Each number is 128 + 24 x the weight over the matrix's rms, rounded and kept within 0 to 255. Layers, rows and columns count from 0. Numbers have three digits each.

# layer 4 MLP down, 128x320, rms 0.0531, rows 88-127, columns 0-159
135153100105098119122131116116067136140141132147151150119147086094122136134120123114108145132104174115185102150116116149141104158175136111136152106121139150176118155147133113124127123162105121145129139102104138127152109092108100167162082133118096141162113114096140144136094108126139117135171168130119120111101114157143152111166132108112147073108118155149130132132099117099113156103095120144122115157160129181095064134088134102147153122145127142135134125086173118104131147094106138
057121142126115169134122108116148091177113166069137145151140141136136147103132151169112123125128158139094109106120126124124131095103115097122107082132123107107080142098115137104118149124099140095136117119121078083092134138081131149118101145152150118154118143136100146176149165097119140104135126143110145129103121093121166129141152105137118163120136142124157109149179100147080098150093145132125140125142139099145142119119113110092126142115131137147127133123114132164126149084116128
120084131104138109150136123102104126129132149137156080114105133088104182143140140124111117134121105132088157098138113153148132143114130138158192132150113111155138172142130154117113165164089123157129131129136101139144131128079106104121129103138108105126115150150102113173103114146144139095143178133130163098133153093113133119111144119164168076125114111123111121147161133117122097143079100161114105138111161101097123134155151100121140146117134110124125147126117071145104099167103140
092149114099106120142124116115113154083163121147100142169074174150114115095131075140131119134146117150118121130122177131143170124136107136122147124141153139151151126141140119100141091148122127108089121144150145121109120137126134146117129104125141162130119102142123143130100116125149193147128134119114154103163139110096101105106132150166165151107125121173116146090072113110154082142160113150152123125070151156160095114100096178118120155095125156120135126139167128092067103134113150
157107164178143143103129130149155130105128140098110144116097120106128130130085127123134127134159136109099121109104100111102117162143162149155126116123131100121104108087156140132137136142102109158157126125131165105138169113090092182125095123140135057151126122150102212150115120120136114104153132089149113144142078137112157122166151205124124115170138127085119117171086112132122131133114098121147094158126091126160122162134160118154147158105115150154164134174139109104117136113104178
139122132115131107130123092149120167096134123160109134128125102127159165105099134151131114125134111142145101134126093117143126134126159145142127111127128140122099130118159121129102111190146144125117113154125131152109143148096125121087107137141150175102096128112135099103140116109128127107205136114138136118093102149110094112159127127123114196145130161150183151132100146106118124128115076095124144126118174127112090099123124150166114128153100094128097106114124122088145121152106133
152126147101116107112128121137103062140102137128095126092129137128153142159085115125157117141130161135098115123124076134074126111124131110116114116110154142101138155135094091129132157073134115162103125138104140116099101151144124110145090124137136152139128096094112103189094101105152127141149120155141161111127076119127114133123101120140130118169127136157146120087116112156105125105086127108144158106167162111141142135172135123139118140123098108068107120117107064139156125126153125
129135149132147184134103122161114100172099125157113157134100127107144160118090124162173112134137100089133076071162080127106129150066151128127088136139111127085121103116129125136106124145146117080129137136107095170126134141136127086159084146090152160114134091129115148112150133116093068142119118151074109138095145111099151139159111145099092143091134104109116126146147113148160114123107153105160130106142098089185084122127089153114115104145130124118109116110137167138143140150146097
112156134103139061132119107116111135093131129168114140125169108156141085093155149110118152145148112139125129126141135100103118123106132146123162139142088132132125136095101118140126105147145124116144120156151176143106117111125095134082107144121120149164114120116152136158177097124176141094132156159131101140105127158133146121114095108120147118137137080141143153065134133059113119119138146102141153108144163103100117092130108139124142141129138104163176170087118100119142118157145113
125137145119116130109142117136134167135118170140157156129118083136146085178089142132128154117122167100129093082118078100137172121129140102108095136131122087128128086136153120138087141094096133108152131148094097127149116102164132128121072090119108124083099137139150109096140130116118120097131120147160123097090127136153116100138112101106100110158117139187071117137108107094126133089105132105146132145098129168111161091114139121117110083120114159140135144152135151097125119094156100
107144166104129163135140168108113102128141129091167125133145125122134132145155107152124156116121173128108117101113108146088130118101106147110154102160161119115167138182110140095084144127107141170145096096118125135138154147123145150153111101136125145123086144119146156129143123123108143133163225111179107141121128127148099113106133070131116132142105136165135118156155112122141147121192118125104131077109123155118162151083106117093146079144116112116105124160136080096125103135111063
160136076122134140124133122126103094094112131145098119137167124127124138161150193123130093119144096130144141141132101167137118123136157113122171140126124075135103136114131204088126165147170129145148107153111161133114145118128135090123113101160139105129140159171117124131114121131118109120144102130130121167153088144176121136157130124134118135184145087079142115110165103134113113118135136152126141140149124100140124068109096114120143132132110118157114129123122134105125092114091118
154125128158147125139108132142141121112115148152124120132183137151152146118086151140141141150134115145150126145140132133174121111113121129120111148078124124129110099116110130158109174097141119097109141091109147150120102165159060115096137129098122136109147117132117117179175122163157104119049118136153086107153080088168109139134135124129102166036141132131130134146122131173124175110132131118179130112142137109123140092109090115103100165127134108132136134085145110125138122116139124
146143120136100096145138102112165158086174123064128107090124188178116098100120135121122159097120073135112147127144121130140144181086066171171122096122118135132168151118149107149116115179138117148145105130136152112155129123117123089125120110154143135107144160128133134148142119147071148119184146099186137124168124154140115103064115128121189138110139150127152136120177158145126141144177122135086146118163173123189064153181108116089128153190095115110096100156109124123169138148113100
123186113117110136125129171109142152128147174168096139139133083161094113110115131101133149121142082176076141061133112142137130111137117158117111109127139093150143135079109131101085164135200166141119143121135100135101111119135138079119113078100175130128090129093121110073118139134103110157149144123095132132166143080138057157141140107143124159169127081165171130151147129131104127143056119137117125162107117128129132120110155111107127174104137161098093107131153113110134158110081144
173154111158148139079150160113184135122093113122138136134135124125140121106127141117108099133122103121116173120090171157143087140092138135142145106137142104108150096118110177185143113131118160168132101119141143141140180096119132123090147124136197112149129159139088089079138118120104095099130135150133114110122090116166107104114089146138108108114097128084159095158156135140122130114092116126136124153127137131083146134094112093099135140182147104156107147064133149105142157152159099
091120143104141104123138100134122123122129179178091133122151103132117141156136131089145090092158107133135116132115123160157185123126119096119159162144112080125121140056099157132115148122176140138123138124126129107125126168114134127130164126134143136106125140087149119070125127107134140121101092087166143138156096140124151159151129112132107079086127158106176104129144128108113144176143103123124176156135074101126153092130138088172163122111140114137115126124156103145125097148120170
106120146141116131119119140141093116123123119124123116096192118135150073118121094102101115164128129137120163130135096137082102158106112116125119095125118174107173085131090126149126137164039143114120147140155133137140116117137135118152140111156111099123165098132151128100136117117085119101131137120153135155093126150122160114104137145109118116145133137166152139169097148149133116130146106146125119140117113126143178123137145127120109118128112116126097151131096111163137099144121131
087155131115136148117145184134155128155169158107142114101184149072134127140138132109117124100134166118139140085097097124119147127118111134104129110130138160113122121125165132099148099131125146114135141127142113108134140150144164157103119144111109113154115124124140150111172101092140151165147154127108118194173173126150122132138157137122123120117113153169159132127119138094145131139132098134110132138096139149060133125150119134141100091085118146116129118148098091122096127131143128
154064093103154144111106147149146177123138155130126137090157140063121126155105068151115171123130160123151124169162162102137153131130145101104130103133112170122129110158072094149162161114122131082139113126087093140130161126183106103155080106092101093132129140112074129110109126148091095095112105139137114119159156121144097127120121082110116154118149137116109171103104090087099114111111188126154147147106148163131099127138113128153122133113121131166182127089074127082111122150122134
158139142177134127131143115143089122125142113137126076123104105123091094145126095182136124109123077150163119127097076120146157131096157096055085110124106091138134103166153144138119110167109148112149114137152135110146147090103125134102134151180127120109101138130107094118138120148181165109146058148129104109141119118149146149147080124138089103137132095155112140117105160140099132129109148117129119150124140146125111138118142120085126115122152110125141140141091147101072139134116139
141184122130126149138132159129125148144122099109165152125112060097122132107131137065125113137084114074109114096111087092133107141125106116150123153139140136154114138116167148107121131130119139101119131116147177162126097135170122174122132122133109132165100108102157103118103147122103151114090107115162145095108134122135158129169131139124139114104120146153101121148132123158116110137143127147146132108109123133141115091161115121146138170127159146033117123119121157139161126150139088
115129113128108151158110131120124125125127148097182153119073131114134116122128147126164137143145156100127123128157157115131115165166114164130149127124140117107103147077092154112109133112140122145113161118150090111144103139117074143137131137127152102129140134112144108124134182123145107163158135112094111117098124153066148138136146132108136150123132147145139106138136165172146168131180134141140112111099113090178132161140102179116124142146120086169135136130137121170180113138141119
080123121160156135110115106152130118070127125112207141136153159103129074156117192158128103177153130165162124139149130108169095114137156149121160129107126145119109132142114108117143096099153116138118118099132134150133086131150102155156113132119114090118135155121147134129129092156106112115126122124135103109117157113122104103147138103128121133037170124154162165078120141122100133101155144125145137139110119163088108184173093166117105105152150112148120148150095135110097165096130082
140115122131133123162152120107151109061116123149120122083114111105154123138115134122116170148138133133146135166126156136156161148144110126143110144141144123108141097119118120154129104112129125145128153114119139122133149089110148117115127113127163134081090140114150117135120081123151117165101135115147113123119108119130121148119121114139090167137090168134104116135133144112096128124130137149156126128179118098119111120136134126120142140096146127121142137153158105157156128119116134
126108140138136117092113121115149111097135120142175111134161131099096114110142101115137106137121102125095092143186130143155148153107118125130151101126129161133120125127114130159087109122104133071123121108126146112136113135112130094135142099132090109149139148130134137134142101163135118139096109143151138138151109156154115117124141129153133118078108119112154122125108116136142116146119140128152134083145114105119101116113147106132100098129126125139130119118134079137107158148194127
127094080145143144119144164114116127062169151127146091110141133126108099170150100137142196086139155119120131154140093112138137125123118120123142128145112137136135118144140115165147124130117134178140090138106146147145135113121093157105179129143090110123124122106125161070145095118103096121147120124150139134164114150136126107101124101139099096109116136122137124108143119125145114134117135149131140164134114130080156153104139154150105104113133126120121137150094099162099146106145108
123165110124122111112116135117113130108104114117151112113115146148110142144147161107135136133073091114095134135117134139091092135115141110129112156133157179139123136116122110127116173172129146139113126136135121124118142108126139154151122115099138155133143126142148138144088103102106113158115140153131137144135181160164133091093137164162138104137119150144099122158106154125123134174110118132109155089144082118100111172092151171099123145132132113079105116115123130176124162144120123
161106120124142146122109158117110105136081139151084123126148100122133139151119087139105106091136160120098156132142125165094126139136147135087166167145138147117152156171142141125125109095098146143095136098143133087119138083143142158138114137123166118090125132125117107117103105111142140125140169137115100119116116101116126118124185112124105133149134125131108090109125115124117134149110156125160122105145142145126132096130123115104151106128122115114135121100095138141125150154147093
119115135159155072166097126151058101121127106165099162138133117093120093128117106126162157136167073132150123101200148093118104128125118117110140148134127107153130161142127083139108115127157116117122115157113147188147130098182137145131103105135095116102141098106095148148068159146098092157136063172161108128101170136105113143182128153101123100143150131164167123109117117161123113110123128125121159107152120161163113138168102121103095104120115130129143136144122154153127134119117134
124129084097127160082142122128084131101131133134144133147127121116149122166146135138120152134119188151101131097115121152144110089163131168157163187112130104104120116158157099100124121164134138168100106148145111103168136091121132145130066131128147153127142168117141156133120152109141101101107155141134116093127122154109141134128154127125091099063103147160126117078132154081140148126134159110142149126159135133098126142112138129120152137154129065103161144133126114119078132100133107
155114136112111102105116113133116129198117109133118109135114115128103149119133130106127129131156158123097106125124125132172128153160143126188115123113083121105157107082131103102102166160144135084129150133125166114107131115092160134137139115119108132142110106146166115158148146120154108167105111128148144125131131154157144149104076119099085088151115092126145130094090129127111131152110137131119132107179135147136102166141089120156125131114126204140146133133214125145139133089091109
165114129119152094138116134159124136168117157091141103136132152122169166098123175104147093078158120128157119098116131114107149137143130142104115108101108104115100143174145125157118125130111136112118141131123128132126138136165149148135134100103149141136124126103111108125156186101132116155154171101160123115143169132132126127130119067120129139132133101088136109158109150104124128096152120074118158090178119125105160100132150123102135132200100099167145113120155177117157121149140138
157103109160136107124126113125120147102104077113171219124152181153156106180116176158165080188175155143104122171134149133129144147134100072143138121109113190117159090100028146119171126091199149144150154140140128108112078122216065119165071157157156111105153134105152102087124099116160164125110127075145114129091112181117213143122114162134124097089164153138049127100191130195133134141195189081223134095122127159184057160163167111132099109115098066132123105141102139129106162100164070
175171124152139097106149132122118142161141146119097138179123142111124128128129089119100110122146117151150138101099189123089130069089110128082132126130117129146130153123147114134108112136111122112130120121147144132145154137120159097093130136094107124079133144128122164097146102124116143112157107125149131125166158133152128155085091111110123169157093133127107145159106104138087081109088155177126101146147096131167186108155157127172123119137132161150115152070128097098128132112123120
140115137183124133115139089127111119086150109100131118126131123127102116130117140129164083149088104131100141136130148113129142124159130137152136128115127134128124082116117127115120144148113139104148134124138111151111133082121133152094149159139082155088115107126145160152156110078163097118179148114133129147146093163197182129141126169143182147156094114103139072098127159115110104129156132111134115095104141153114123138137146106098101096097130155133142111109105125185100112123131080
092127171122133142122140109117155092126123135126058123136120104103130156121114136072107134117113116092117119133139125155168148104122122124141138151114135114094087151129113070125158140136115115123147145130124117157171147140103158138144066143104094171113099143109108115180087123109156103118129146123137122092117079160101143130124145143137135159163121179116075104123165108121135157115152113131123080108163125114125130107110159099140104144145099144103146141178166087091153077128075153
135104089111154105167135107136116067119132107139095116108123134133141147139116093159136116097122153133166105135140128135109135120153131163133150086128100107100147111111159129131179108095130137180116154139108140115149147097106164109136116171129149097159139122104084123080094113123095134156154152095126136111140091143125079135121126117110135090149121172098092095124135133104113091167137142126138153110149133147117081139152136107148154157131153122122138110186115110123129170090095153
150096140120097148134143133102108112125123119116105122146130136132126141157164176159162141148128103139110157138108131111143092134139134145150066131138157148138112141140120117102118155166123120098148120129116088133131102132145096091124180106172153135112099117124174146130119158137192081132148145088164110102098098143138125130138159121157155109173163079123157111066100143099150131160132138131088115122121133126143147113130119133135157120110130147159123112105139132110158130120155128
154084127110120164125124082133179099183159123120191163138156161109139138131113109105121148121127132093094127115119137113117119160169142120105140124151107131096074105115145092099127133176164103143125134087125125116115142182146114179118130136116091108134140090094112080087096197116133108133116157069139098127167148159098145147101110159105108116134127117116198113128097102140102146112162085111140126087095077119162115133110117098135169151078124181122159116129171113147100124102144181